config.yaml
n_layer: 12
d_model: 256
n_head: 2
n_kv_head: 2
head_dim: 128
d_mlp: 768
vocab_size: 1820
activation: "tanh_gelu"
norm: "layernorm"
norm_place: "pre"
norm_eps: 1e-06
positions: "learned"
qk_norm: false
attn_scale: 0.0884
bias: "all"
tie_embeddings: true
parallel_block: false
init: "normal"
init_std_qkv: 0.0176
init_std_o: 0.00358
init_std_up: 0.0176
init_std_down: 0.00358
optimizer: "muon_variant"
lr: 0.00927
lr_mult_o: 4.0
lr_mult_down: 2.0
beta1: 0.9
lr_head: 0.00692
grad_clip: 1.0
warmup_steps: 200
schedule: "cos"
final_lr_fraction: 0.1
batch_tokens: 65536
seq_len: 384
doc_mask: true
train_tokens: 269500000
steps: 4113
dataset: "wikipedia_en"
Each number is 50 + 12 x the weight over its row's rms, rounded and kept within 0 to 99. Layers, rows and columns count from 0. The size before them is the row's rms in percent of the matrix's.

# down: layer 8 MLP down (transposed), 768x256, rms 0.0778, rows 75-101, columns 0-127
# up: layer 8 MLP up, 768x256, rms 0.0672, rows 76-102, columns 0-127
down75 107:50 56 39 47 59 45 52 36 65 29 42 26 51 40 45 58 30 69 40 65 27 66 51 38 54 56 60 55 58 36 50 28 41 49 62 43 53 70 50 58 70 62 43 38 33 66 48 57 56 39 44 60 67 87 72 27 67 39 67 57 38 40 63 58 52 41 50 42 58 53 74 47 64 38 56 44 80 68 56 43 29 46 58 50 45 33 49 51 59 67 50 36 53 75 44 59 47 41 64 50 41 56 55 50 48 54 55 63 40 38 21 46 41 60 46 37 54 43 50 63 50 44 54 56 44 40 44 40
up76 098:65 51 62 37 57 31 54 40 43 35 69 53 41 65 60 29 61 45 45 28 48 36 57 49 42 71 61 43 71 43 39 41 38 52 65 46 95 33 63 55 56 62 63 32 33 51 44 66 45 74 63 45 43 53 59 52 30 52 39 52 62 39 81 47 39 37 53 19 45 63 69 48 70 64 35 52 72 45 60 46 48 50 26 44 37 35 46 54 42 49 52 35 34 34 41 53 57 62 68 66 67 71 48 38 47 49 41 58 63 43 49 58 30 56 60 70 59 42 45 35 40 28 62 50 34 62 44 47
down76 097:31 36 37 55 41 70 58 50 59 50 31 61 67 43 51 49 85 44 61 37 19 44 46 37 49 62 57 50 40 39 50 47 29 30 47 57 44 60 44 66 66 54 28 52 23 62 73 33 37 36 55 49 52 58 34 44 47 39 32 51 53 28 72 64 69 61 47 37 68 56 41 33 52 70 55 41 41 50 47 61 45 60 38 58 60 67 54 68 64 53 20 55 47 41 41 52 32 33 26 54 46 52 34 49 53 68 59 48 56 28 51 43 55 37 43 43 57 69 40 37 56 65 65 44 52 39 55 44
up77 103:54 51 42 55 60 66 58 45 51 45 40 57 48 51 20 31 57 45 24 34 37 24 47 54 38 56 63 40 51 36 53 41 39 41 62 27 58 58 35 64 43 47 54 45 46 53 32 45 46 72 61 40 53 63 49 50 49 73 76 57 48 69 41 59 58 63 56 51 62 56 46 56 38 62 44 41 67 55 61 80 42 60 68 58 56 42 38 37 40 58 29 57 42 52 51 42 51 59 52 50 34 61 25 32 50 45 74 62 43 49 38 55 46 31 43 54 58 57 51 44 56 45 26 68 26 58 72 59
down77 099:51 41 74 45 57 26 41 60 49 59 70 55 38 18 29 35 39 56 22 63 51 56 55 40 53 52 50 21 54 36 53 62 43 90 55 57 49 52 34 49 42 61 53 58 58 59 62 57 55 51 41 44 33 40 66 42 16 69 45 40 52 45 52 29 38 48 41 44 40 49 67 45 68 49 37 51 49 48 67 41 31 58 39 28 56 60 52 81 31 48 70 59 63 61 53 41 59 46 39 46 51 60 53 53 52 45 74 46 56 42 34 57 51 72 47 67 69 49 63 37 51 54 62 76 63 56 51 59
up78 105:74 48 44 53 49 67 68 45 53 52 40 56 58 40 47 29 60 64 42 30 42 51 71 51 46 57 36 35 54 61 56 47 72 32 24 29 39 63 47 55 42 51 61 64 49 68 72 52 59 56 58 48 35 64 55 60 47 43 70 59 71 46 37 44 33 63 51 43 43 42 63 54 49 54 54 38 52 68 49 55 10 52 47 52 60 36 36 56 58 50 49 57 31 45 52 31 38 50 49 60 66 54 52 44 48 41 47 45 37 51 40 47 32 41 60 37 25 44 21 47 67 75 48 70 69 50 58 32
down78 105:66 56 52 34 50 58 61 24 53 71 40 47 50 44 57 68 54 48 63 48 29 45 57 43 56 66 46 46 38 69 60 43 41 46 64 75 52 68 36 37 52 54 49 56 34 40 55 53 41 47 47 73 46 66 35 56 48 54 36 54 36 54 60 53 16 47 45 58 53 57 33 44 53 39 49 68 38 61 28 63 36 41 47 58 52 44 45 66 41 59 44 43 46 29 50 50 69 31 59 43 45 61 33 57 36 47 57 70 62 36 39 63 48 53 66 63 58 43 46 62 45 51 58 67 71 37 39 22
up79 099:44 64 64 33 45 52 47 56 59 36 76 43 24 69 48 59 54 52 46 65 60 39 77 53 36 47 62 70 47 44 60 41 58 61 34 63 35 71 34 31 43 36 53 41 68 58 41 51 44 71 55 29 33 30 55 60 30 54 51 62 30 58 59 47 79 60 37 56 46 61 62 40 47 42 53 46 51 35 46 58 57 70 55 62 49 52 59 48 47 25 42 39 54 55 52 72 59 54 48 55 56 64 64 34 48 50 56 56 47 53 50 48 46 60 60 60 34 41 63 36 60 56 67 45 60 38 46 61
down79 098:37 42 32 50 48 40 52 27 49 56 40 72 69 45 51 52 57 42 68 68 55 69 67 47 44 76 58 44 60 39 67 52 45 78 46 68 68 39 24 63 63 57 53 60 43 57 42 58 44 32 57 55 60 46 71 34 42 56 59 42 46 50 54 50 43 44 42 53 70 62 48 51 47 30 45 41 36 46 19 28 77 34 44 40 61 35 45 66 48 39 37 36 49 49 45 39 33 38 51 41 46 47 59 53 56 42 53 66 52 37 48 43 59 49 65 44 41 33 41 67 56 42 46 38 48 50 44 51
up80 101:77 29 47 51 60 49 53 68 41 68 45 55 48 51 51 23 38 62 47 64 55 45 56 40 45 58 48 37 79 29 56 36 35 64 55 55 36 54 34 58 45 52 29 49 46 63 72 46 46 46 67 56 46 53 37 43 30 59 62 41 54 35 36 62 20 58 43 41 57 39 57 43 60 69 36 54 44 64 55 57 45 60 47 51 28 44 51 51 36 53 37 54 50 48 35 69 34 45 55 57 69 43 28 39 24 67 64 55 45 35 20 66 57 49 78 35 58 34 39 69 45 39 57 46 56 51 37 32
down80 107:59 51 51 53 57 46 65 42 73 51 49 51 63 56 45 50 66 72 42 41 58 43 44 38 42 54 45 24 53 27 56 56 27 67 57 50 62 44 59 35 63 66 50 45 61 39 58 37 70 42 66 46 41 39 27 66 51 50 30 40 59 58 38 62 54 64 46 54 59 59 56 55 49 56 53 39 36 39 63 49 61 61 60 48 56 30 27 40 52 56 43 29 30 54 42 54 54 25 66 31 49 36 33 66 87 61 72 55 62 65 39 52 43 55 51 31 45 47 42 52 37 43 52 46 42 69 54 53
up81 108:39 50 52 37 41 32 64 66 26 65 41 48 45 36 50 58 62 59 54 60 65 53 48 32 39 48 63 49 49 34 72 47 41 51 58 47 42 51 38 40 41 64 42 60 46 44 56 35 52 54 31 34 57 52 44 58 50 42 61 45 45 63 59 58 56 41 36 41 48 43 43 47 59 39 63 53 46 72 57 20 39 57 53 60 46 50 49 16 64 58 55 54 47 65 42 49 50 72 59 45 50 45 45 64 36 45 54 43 39 61 52 47 25 42 35 31 46 54 57 45 68 61 65 87 53 58 62 64
down81 111:43 57 50 59 48 47 46 57 51 48 63 44 43 46 21 64 48 59 36 50 56 61 53 59 35 58 64 54 56 63 35 61 68 35 20 23 66 49 51 68 57 32 49 47 43 49 67 77 56 40 51 54 67 55 71 60 57 72 70 66 59 51 53 45 56 53 38 47 64 44 49 41 47 40 44 52 61 48 57 35 43 37 64 36 37 24 52 58 44 60 36 58 36 71 28 32 75 51 39 41 50 54 64 49 55 36 54 48 40 55 75 61 49 36 39 52 56 57 59 60 38 26 44 64 36 51 46 41
up82 102:70 68 46 47 54 37 58 36 59 41 61 66 57 45 49 47 58 55 54 25 76 37 57 43 49 48 34 44 77 42 68 57 55 29 28 57 41 59 53 51 26 50 43 35 59 62 59 56 49 41 53 48 66 46 54 36 19 55 64 28 57 56 83 55 41 26 43 53 50 50 51 45 67 57 53 60 21 36 34 41 44 49 41 39 61 43 37 55 73 49 39 53 54 44 57 48 43 67 60 56 24 50 46 32 61 35 55 49 56 58 69 49 53 42 47 47 32 40 57 43 61 50 66 63 53 36 59 39
down82 106:46 36 60 51 45 73 66 33 53 61 48 34 56 49 53 46 44 52 68 46 50 57 45 72 67 46 47 71 30 58 42 67 37 49 51 51 52 61 64 61 61 48 56 53 44 46 48 42 46 54 52 84 53 25 50 43 66 47 52 62 49 44 83 47 53 33 69 52 55 61 41 45 51 48 65 44 54 38 62 63 51 48 26 58 48 45 32 74 44 50 57 65 47 54 40 37 48 39 45 46 42 33 45 47 71 52 52 49 59 63 28 46 28 58 46 31 45 23 43 50 32 39 36 46 55 25 39 53
up83 104:54 48 43 57 50 46 54 57 40 67 44 63 48 48 57 25 23 49 43 84 42 41 39 43 29 53 22 36 50 44 59 42 28 48 59 39 37 70 61 37 58 39 45 52 34 55 29 45 62 46 78 30 42 52 41 57 54 40 45 43 48 53 46 42 54 46 39 57 46 68 28 61 35 31 54 72 63 65 53 60 58 44 70 67 58 40 37 52 39 62 48 55 36 37 54 43 37 46 64 55 45 46 53 48 57 69 37 57 66 67 30 44 37 39 52 66 45 37 67 39 78 34 60 69 37 44 41 63
down83 101:41 37 47 55 50 59 59 45 41 55 39 50 69 65 55 41 65 61 33 43 52 35 70 51 58 42 50 40 39 34 59 50 44 47 58 64 46 28 58 30 32 52 34 47 51 45 73 35 51 35 33 31 53 33 46 46 39 53 49 43 47 29 47 56 50 31 54 31 55 62 51 60 31 42 39 43 43 77 72 46 54 53 69 48 58 49 59 52 29 48 56 32 55 58 52 38 71 29 45 54 34 54 61 55 57 57 41 72 49 51 45 42 60 58 67 51 46 61 39 43 52 54 54 42 56 58 35 59
up84 099:51 39 14 22 38 40 58 63 57 45 59 47 49 46 41 35 45 41 43 55 54 43 42 66 55 45 49 47 62 41 56 43 41 39 57 63 46 53 46 28 63 31 59 35 34 49 37 49 55 49 44 47 54 43 43 50 48 87 58 52 27 38 53 49 52 42 43 49 31 54 36 41 51 33 44 58 50 67 72 48 43 46 51 65 65 57 30 37 48 44 72 39 41 61 52 23 42 63 65 54 53 50 45 52 73 27 41 50 37 47 19 52 58 58 44 50 28 42 68 26 47 40 55 47 57 65 43 47
down84 105:20 58 60 66 58 50 36 53 62 58 53 55 62 32 39 64 61 46 34 54 22 53 58 26 57 48 30 54 69 47 41 30 43 23 36 56 52 39 37 63 66 61 48 74 50 55 61 60 46 37 65 48 55 63 26 44 43 55 66 57 54 32 68 58 65 36 41 47 62 63 48 37 30 67 57 43 44 32 52 60 50 68 47 45 58 56 69 60 46 53 36 63 51 50 46 47 52 29 66 64 36 39 46 38 40 34 59 43 70 64 43 41 52 75 42 61 23 45 55 50 41 54 62 48 78 64 43 13
up85 106:45 51 68 78 45 26 68 56 66 36 48 43 59 32 58 50 46 48 41 36 50 51 41 38 59 63 38 45 54 36 50 66 52 48 35 52 56 42 31 48 35 40 49 56 31 60 74 64 49 59 43 49 45 44 69 51 69 61 67 46 47 24 53 31 55 55 56 49 54 42 64 58 40 53 41 46 52 36 35 38 57 58 62 59 48 57 47 38 57 39 55 50 47 39 37 59 49 50 29 46 56 26 47 54 51 40 57 57 43 52 71 64 47 65 59 54 52 34 36 42 37 47 75 29 67 49 45 59
down85 101:37 30 58 47 39 54 60 37 37 56 44 26 49 54 60 37 50 42 44 45 44 54 56 32 50 58 35 36 66 55 62 60 51 35 47 61 48 58 30 56 66 53 40 46 73 50 56 62 37 46 68 52 55 39 47 54 58 75 29 30 67 29 65 33 43 58 48 53 59 33 50 48 44 65 59 44 55 52 37 52 36 67 69 55 29 67 62 62 55 50 46 63 54 38 44 47 50 16 50 53 46 53 42 55 43 65 43 32 48 68 53 55 49 55 66 37 57 46 51 49 59 56 64 38 44 42 46 13
up86 099:51 25 42 49 58 36 49 44 66 67 61 56 60 50 46 51 56 63 48 43 54 07 52 31 51 56 44 60 45 36 60 59 33 42 29 45 52 40 66 61 58 42 47 66 59 51 39 61 50 59 23 46 46 59 44 43 43 34 58 45 50 68 75 40 39 45 61 57 53 45 44 40 61 46 48 21 64 45 55 70 71 42 36 63 50 55 46 50 50 53 47 79 54 74 44 32 39 37 47 35 70 61 41 67 52 33 44 54 31 48 59 37 49 41 59 58 52 55 46 72 62 71 74 42 28 43 49 42
down86 096:33 56 62 41 39 63 41 23 55 76 35 72 43 43 58 49 61 29 42 54 48 68 48 55 35 59 61 39 47 48 35 34 44 43 46 51 64 25 36 54 44 29 71 42 33 58 51 58 58 51 63 55 36 41 55 65 71 50 45 45 58 49 52 60 57 76 36 40 54 34 46 70 34 59 43 70 47 44 58 69 23 52 70 49 63 58 57 46 68 25 51 52 32 47 56 38 41 67 62 80 57 20 48 33 50 62 42 52 64 46 61 51 57 69 58 55 53 41 47 30 48 78 39 58 60 42 62 38
up87 102:68 41 55 64 45 71 37 57 33 23 43 39 46 63 59 54 37 48 54 53 44 56 34 45 64 51 37 62 63 43 68 57 59 55 44 32 55 65 51 51 46 63 67 37 47 53 20 44 35 43 52 52 70 44 79 72 41 53 54 34 24 37 70 55 54 64 54 35 51 41 35 57 34 80 66 40 52 48 58 36 43 51 51 53 49 45 46 63 58 45 52 41 71 66 64 52 41 64 58 59 48 60 45 56 64 61 72 23 51 42 35 56 57 50 59 54 41 52 50 60 42 68 50 52 46 40 43 43
down87 100:42 30 39 47 59 22 51 61 66 61 40 20 53 51 49 45 55 38 42 50 43 72 55 27 41 40 50 69 48 42 58 54 36 47 42 47 36 43 55 40 54 55 57 68 28 60 67 52 60 52 71 53 34 44 61 44 35 53 47 66 59 66 73 48 43 65 48 30 47 57 37 43 59 40 63 55 39 35 45 67 63 58 56 54 31 51 43 32 58 28 46 37 47 64 42 32 63 77 54 61 48 43 44 58 46 71 26 34 39 77 41 37 39 41 37 44 65 48 48 36 45 55 73 53 61 61 58 58
up88 106:50 54 38 35 61 37 45 43 56 47 49 47 74 60 52 37 43 52 59 63 72 37 40 29 45 53 62 58 41 57 46 44 38 55 58 59 53 44 59 48 46 52 44 70 43 29 44 44 39 42 56 46 59 39 52 61 45 25 47 40 44 58 63 58 45 56 55 43 40 67 12 52 44 58 34 64 45 41 43 44 60 72 47 57 48 61 63 67 32 47 32 49 39 39 57 40 40 54 67 63 55 36 45 35 56 58 50 63 52 48 51 55 60 54 58 42 48 49 43 53 54 46 67 52 34 50 49 41
down88 103:45 39 30 50 54 47 50 19 34 46 61 66 67 40 51 54 55 68 55 25 45 67 55 48 68 45 47 29 54 38 36 40 42 46 32 55 50 46 32 69 52 59 49 44 39 47 34 76 51 60 51 47 58 56 50 44 49 51 44 52 68 29 53 85 57 63 30 42 50 24 42 51 69 52 40 52 36 61 41 36 27 44 72 62 56 51 44 43 29 49 43 48 49 54 42 61 38 67 37 40 30 68 56 28 48 63 50 51 54 63 43 41 61 46 41 40 58 73 52 33 52 63 73 53 57 59 61 70
up89 094:42 75 49 37 66 55 36 48 61 49 55 82 33 61 53 34 68 50 44 53 44 51 67 54 59 46 35 54 57 59 55 53 68 44 64 46 43 41 43 46 57 56 64 51 60 41 50 51 36 54 51 58 54 63 72 44 32 47 54 40 41 33 48 52 40 55 49 57 54 43 48 48 28 43 56 48 49 47 63 64 35 34 37 33 54 41 58 42 42 72 46 26 67 61 24 49 48 53 51 59 23 55 39 22 02 60 49 38 57 49 87 85 61 44 35 56 32 49 48 36 27 52 36 52 54 75 48 46
down89 101:31 51 59 47 42 67 45 45 67 44 47 41 57 32 58 56 50 56 35 55 42 18 32 33 59 48 59 48 46 62 49 54 43 39 49 57 69 48 42 53 49 48 56 44 53 60 44 47 56 42 36 36 33 45 46 47 75 29 48 65 51 52 54 40 57 34 45 48 50 54 46 75 42 54 56 58 45 58 58 57 77 64 58 51 33 44 52 50 57 54 25 42 45 53 46 50 40 48 40 63 51 39 51 87 79 31 27 63 40 34 42 33 43 27 56 35 50 45 42 38 54 58 47 52 56 51 47 44
up90 107:50 43 71 37 51 35 60 68 41 47 72 39 36 45 47 61 61 59 43 57 39 48 33 42 60 55 50 65 63 43 71 42 36 59 48 43 51 31 31 35 62 60 59 48 59 55 38 67 57 61 48 28 45 67 62 53 61 38 56 46 44 65 65 52 54 39 61 54 63 43 54 65 50 60 66 45 40 44 53 61 24 71 42 57 56 60 38 35 69 48 56 42 31 55 49 46 39 51 47 45 39 47 30 44 29 28 55 62 38 54 60 73 47 65 55 40 57 28 63 53 42 32 52 55 67 49 45 39
down90 094:55 60 37 41 52 61 53 63 51 47 45 45 41 29 49 25 27 19 43 53 61 48 44 54 46 32 49 68 43 52 65 59 46 39 67 59 68 35 52 50 63 34 24 59 55 45 59 42 44 43 49 62 27 47 45 64 44 84 47 50 44 31 55 31 35 30 60 52 40 43 46 54 34 59 61 68 33 50 45 72 68 43 28 48 75 29 71 55 44 48 56 34 60 68 39 39 63 52 57 48 41 55 49 46 48 45 43 35 55 58 35 69 72 68 38 56 55 55 46 64 50 49 61 57 50 46 39 37
up91 104:57 38 58 54 50 47 64 63 31 35 41 56 60 34 60 41 37 48 39 64 56 46 63 48 36 52 68 53 38 35 47 21 50 59 50 26 56 47 42 55 52 63 51 43 51 37 75 66 51 55 35 50 43 50 35 42 54 20 56 53 63 60 53 34 46 40 38 56 40 42 52 77 43 56 57 58 51 38 40 72 58 50 40 41 67 36 51 63 52 56 73 55 77 21 48 59 39 47 38 36 50 55 52 47 46 42 68 29 42 54 38 58 32 62 59 22 40 47 52 57 70 58 51 59 47 62 48 55
down91 101:69 47 54 48 51 53 59 43 51 58 52 49 52 43 52 52 53 72 38 55 53 51 66 46 16 50 60 51 51 34 49 78 48 35 37 55 55 69 60 46 52 55 62 42 38 51 66 33 49 43 23 54 36 36 24 46 53 55 54 60 50 56 45 31 40 33 45 44 49 43 55 60 28 36 47 45 32 33 51 59 61 54 26 72 69 49 61 60 54 44 44 28 72 51 59 66 54 53 54 48 19 48 37 61 52 54 62 57 34 43 44 45 39 65 53 56 48 45 57 47 42 60 61 67 66 60 54 60
up92 105:67 39 34 44 57 37 41 50 57 48 44 79 42 34 33 41 80 53 47 57 29 53 52 40 52 39 51 78 41 61 42 47 36 38 57 35 37 49 34 54 46 51 44 46 63 32 50 57 69 48 54 40 50 41 51 54 48 44 42 38 37 64 34 39 32 34 57 41 67 50 65 62 54 49 62 64 50 45 39 46 38 61 32 43 61 63 84 59 72 62 35 59 51 76 62 53 55 36 21 35 71 44 25 67 46 31 72 74 59 12 47 49 43 56 63 32 63 62 51 64 59 36 55 49 47 42 38 31
down92 108:53 61 53 58 63 49 46 40 62 61 54 37 48 40 52 59 57 59 43 61 54 54 37 72 50 36 66 52 52 61 31 54 48 53 54 62 45 35 65 51 55 47 44 53 54 71 42 53 38 50 32 66 56 49 63 68 27 57 70 61 52 47 39 34 32 58 61 48 46 55 64 51 61 57 62 47 73 60 43 38 54 41 52 43 47 31 62 50 41 41 57 49 64 60 43 58 51 26 72 38 24 65 60 48 58 49 30 58 34 86 57 73 43 43 75 50 50 50 55 43 39 36 45 31 46 52 37 62
up93 104:60 58 60 50 53 50 49 57 58 33 45 75 50 54 55 46 26 74 50 56 37 25 40 67 51 35 58 68 63 47 53 49 50 44 50 54 40 31 39 63 50 56 56 37 35 42 52 40 63 29 44 42 19 34 67 47 64 46 52 75 64 47 67 33 69 53 26 64 56 35 47 16 26 50 38 44 26 47 43 68 45 33 53 50 36 52 61 35 59 44 48 55 39 50 30 23 51 64 51 54 67 45 15 40 40 38 33 32 50 70 57 51 54 48 42 58 59 56 55 51 46 47 64 53 44 44 51 61
down93 101:61 41 55 49 42 65 42 35 72 65 45 40 58 57 46 55 57 63 44 55 63 58 56 37 42 43 54 40 41 66 32 53 69 45 52 54 35 57 58 27 42 23 36 50 61 79 41 71 43 59 53 41 70 59 52 56 64 64 47 60 43 42 31 73 66 52 65 66 48 43 57 41 54 67 61 46 62 41 53 35 41 46 55 40 56 31 57 45 57 51 39 17 41 39 52 58 46 56 68 41 67 59 53 56 18 53 59 54 61 55 48 59 51 51 65 37 50 69 64 65 39 34 50 44 52 41 42 42
up94 098:48 58 59 53 66 57 28 58 54 32 66 61 38 48 40 47 59 32 30 59 44 47 61 48 40 65 49 58 59 39 50 53 40 64 53 57 50 43 42 62 61 30 61 56 28 58 45 50 46 54 44 50 49 35 63 78 56 69 42 38 54 42 69 50 58 37 56 51 54 33 62 46 58 39 36 53 66 59 38 33 51 64 61 57 68 27 29 57 45 61 55 36 49 45 52 57 52 46 53 33 76 66 46 52 52 56 36 71 27 50 62 68 59 60 45 43 45 60 56 58 54 47 33 45 47 39 53 23
down94 103:61 66 39 42 63 59 66 51 52 70 37 59 43 48 68 65 56 28 39 43 65 58 50 72 54 51 47 33 44 55 49 49 38 42 35 49 63 50 63 55 62 35 62 47 44 49 47 46 56 60 54 48 46 40 40 32 43 51 52 53 41 51 56 55 51 57 71 37 55 49 57 48 39 38 25 38 42 46 68 44 53 52 66 34 45 79 65 53 43 63 42 60 51 18 63 32 66 44 53 49 65 52 59 39 40 37 50 74 59 36 31 42 72 33 48 67 39 36 49 44 60 47 33 47 52 56 69 46
up95 108:45 54 50 57 54 62 56 47 53 55 59 48 29 19 45 59 45 51 48 48 48 49 50 62 56 41 47 51 39 61 46 32 47 50 42 40 59 41 46 52 22 23 63 56 51 61 34 60 29 48 51 55 44 47 35 59 41 57 63 46 40 49 64 73 31 39 46 45 58 30 64 48 49 56 31 56 51 54 56 45 52 52 42 45 54 34 43 47 48 50 40 34 56 80 23 50 50 58 48 50 52 47 53 35 59 65 41 65 57 37 76 72 74 24 39 39 44 18 39 41 65 32 58 34 63 63 54 64
down95 108:62 55 47 45 09 43 44 47 32 38 47 65 50 55 32 42 59 47 50 43 42 65 71 70 64 64 58 57 55 89 56 56 88 42 57 69 37 39 47 62 63 69 58 55 49 44 45 40 57 65 45 59 59 67 42 51 45 53 53 44 56 56 38 47 38 52 52 32 46 57 39 37 61 35 58 31 43 53 39 62 52 49 59 41 30 57 46 48 64 36 41 47 37 36 50 67 58 33 49 52 41 55 46 47 40 46 43 62 36 71 11 54 40 50 45 47 76 48 67 42 50 51 52 63 53 55 42 60
up96 100:17 47 48 52 71 36 60 52 43 38 37 45 43 45 60 64 37 54 51 29 40 59 37 50 51 54 65 59 39 32 58 48 50 21 67 33 48 43 41 49 59 69 55 48 68 40 60 25 46 65 24 40 53 53 61 48 59 39 40 64 51 63 52 53 55 27 51 68 46 22 50 42 47 35 58 45 37 68 33 62 41 53 54 30 83 72 36 61 44 59 36 47 46 63 33 21 46 60 50 51 58 43 49 49 28 67 45 59 38 51 56 41 35 40 55 47 60 44 61 52 37 68 60 52 48 64 46 47
down96 101:62 69 58 47 53 56 47 49 55 53 58 62 67 34 39 49 57 35 69 57 55 42 52 42 62 39 67 45 55 39 59 49 46 60 41 58 55 62 50 33 48 44 51 43 64 54 46 36 67 57 57 48 47 43 32 64 39 48 60 66 46 39 47 45 48 52 62 74 52 38 56 62 48 40 53 34 71 46 44 79 77 50 34 56 50 42 66 48 45 41 62 50 55 44 61 41 66 43 53 69 59 58 51 36 63 59 53 52 64 74 41 41 63 59 44 56 41 35 41 48 44 60 46 55 69 60 50 35
up97 098:49 45 40 38 63 53 72 44 61 66 54 34 44 60 18 33 55 56 57 50 64 54 69 32 54 33 49 63 54 24 48 48 51 68 35 61 46 64 57 56 49 47 44 55 43 38 46 46 52 60 53 39 64 46 53 67 47 41 54 41 54 39 66 50 56 43 57 63 50 63 63 41 48 54 42 62 62 48 48 57 71 52 46 72 52 50 49 42 67 37 45 43 64 59 33 57 49 56 50 36 52 65 49 39 55 42 64 68 56 58 42 58 44 33 59 37 43 65 61 45 46 48 46 48 71 63 33 41
down97 101:47 45 51 55 61 66 42 37 48 61 61 54 64 60 33 51 20 68 37 53 50 52 65 26 62 40 47 61 52 46 42 29 56 36 40 38 51 44 37 37 60 67 43 53 59 35 46 49 38 49 58 53 64 65 23 32 78 46 50 66 57 61 55 55 68 74 61 31 45 34 27 51 52 42 83 43 25 51 45 37 55 54 53 28 52 64 44 47 43 57 62 62 32 55 71 46 60 56 38 54 48 45 42 55 23 45 56 41 43 62 36 53 37 55 47 54 43 71 46 60 46 55 64 58 35 49 74 52
up98 094:60 49 45 55 43 51 56 42 65 66 78 57 54 25 58 47 41 74 56 49 64 61 65 58 48 43 50 53 37 57 44 44 52 53 45 50 46 46 32 49 55 51 69 52 46 54 35 49 61 07 46 56 65 70 31 58 66 71 41 60 47 44 62 68 56 44 78 49 50 58 67 43 41 65 39 45 56 47 79 36 50 46 62 48 40 34 49 41 46 65 57 44 36 51 40 40 45 66 59 46 61 71 51 50 53 44 57 56 49 34 57 51 52 36 64 32 19 62 59 64 59 35 80 49 56 32 57 62
down98 102:25 37 53 63 47 50 38 68 48 65 31 55 38 57 45 67 61 57 47 44 32 52 47 62 55 44 45 59 70 56 39 65 53 63 45 60 41 64 37 33 49 69 45 33 67 39 68 41 55 59 41 52 47 42 53 58 41 61 42 62 60 57 50 51 70 54 51 56 51 67 40 63 39 37 64 46 56 43 48 39 42 32 38 52 51 47 59 47 37 45 60 71 59 42 50 46 57 67 61 60 57 58 43 49 20 45 46 53 46 30 68 22 40 44 37 85 42 63 65 71 47 32 50 30 68 57 64 65
up99 105:22 62 73 70 53 57 58 50 52 54 60 54 35 53 45 39 51 46 47 38 46 59 57 41 51 60 57 66 41 56 64 50 37 53 35 78 42 33 44 83 57 58 55 46 48 45 59 47 39 37 46 37 28 61 40 57 48 63 51 48 54 51 30 45 39 55 40 53 48 45 31 46 63 33 56 50 63 59 30 65 50 43 45 66 76 54 44 42 67 30 51 46 36 53 29 49 43 53 68 59 56 41 57 64 60 63 63 60 50 52 54 31 53 66 53 64 47 54 61 51 30 66 77 64 52 38 35 55
down99 109:65 66 47 53 73 61 39 65 51 59 63 55 58 31 49 41 49 41 45 41 45 34 39 45 60 62 42 44 61 35 47 40 45 57 41 47 61 44 41 53 30 50 43 55 49 25 42 65 57 40 49 51 64 62 39 42 51 72 38 63 50 27 43 55 42 59 71 46 45 89 68 51 54 60 53 76 45 63 57 42 40 46 35 40 40 56 69 62 36 64 59 47 46 58 42 50 66 68 43 47 46 74 58 74 38 49 33 52 38 54 42 59 46 46 58 56 61 43 51 63 36 38 42 45 70 63 60 59
up100 102:30 45 52 45 32 70 58 80 47 36 51 60 47 54 52 47 73 34 47 35 67 52 56 49 65 52 64 46 54 52 44 39 34 47 56 70 41 41 57 75 47 67 43 48 38 42 48 36 52 59 46 54 38 39 50 43 36 46 43 47 76 47 49 52 47 43 52 52 53 36 48 34 45 44 70 38 50 49 37 35 60 70 52 18 42 55 41 58 67 62 43 46 33 59 64 49 50 45 36 43 30 53 39 57 39 47 59 42 53 45 68 65 67 60 50 32 54 30 40 39 71 65 66 53 56 59 54 35
down100 105:61 33 46 43 43 71 65 55 35 60 44 57 50 42 54 49 59 32 29 48 41 43 25 69 40 44 52 68 54 54 43 60 52 40 35 48 59 53 58 67 47 46 43 45 36 54 36 33 50 58 47 38 51 60 23 47 33 70 45 62 59 58 47 46 40 60 43 44 49 70 72 24 39 40 58 46 48 33 42 62 49 26 30 49 52 53 57 58 50 34 53 37 60 65 42 57 54 38 65 61 48 40 43 60 76 41 50 58 30 64 39 54 69 43 54 58 44 39 41 42 55 25 66 43 60 59 35 51
up101 092:17 44 50 55 41 67 43 58 45 50 48 56 47 33 47 43 35 43 50 56 37 61 42 65 40 63 35 61 59 34 59 43 56 45 34 62 54 52 59 34 48 58 60 30 78 69 70 38 66 50 49 46 44 61 42 49 35 61 28 47 40 34 27 60 34 75 41 51 63 51 57 59 54 29 56 51 39 41 49 40 37 44 50 63 54 68 55 38 57 68 40 54 60 44 67 63 64 29 49 35 66 50 19 32 62 42 35 61 35 52 63 39 60 38 32 50 53 37 41 72 65 31 56 55 44 40 51 48
down101 098:55 69 38 60 34 29 48 41 45 62 57 52 46 47 45 44 49 55 65 42 61 45 51 60 48 40 78 41 51 40 53 53 62 62 45 47 55 26 54 59 42 56 30 42 22 29 38 51 63 44 56 38 39 48 62 50 67 69 37 53 52 69 68 50 68 42 53 55 55 44 28 50 40 62 67 34 64 24 49 42 60 51 59 38 55 73 33 69 28 39 40 61 21 13 44 47 34 61 44 51 60 43 46 49 65 70 47 59 51 51 50 64 73 59 60 58 52 46 61 47 52 42 72 50 63 39 72 43
up102 105:61 29 48 57 61 57 50 33 40 44 49 50 39 49 44 66 24 42 57 53 27 55 47 41 47 69 44 45 66 42 48 63 59 35 26 32 43 57 38 57 61 63 43 46 54 71 53 34 64 52 39 35 44 51 53 21 55 30 37 35 30 69 62 52 40 46 38 46 48 38 59 27 50 77 40 52 58 54 43 52 59 36 43 76 79 36 64 57 55 47 54 56 46 76 71 35 56 58 55 61 56 46 79 70 52 50 50 42 60 51 52 60 38 64 59 57 48 53 63 38 66 46 27 42 51 57 51 53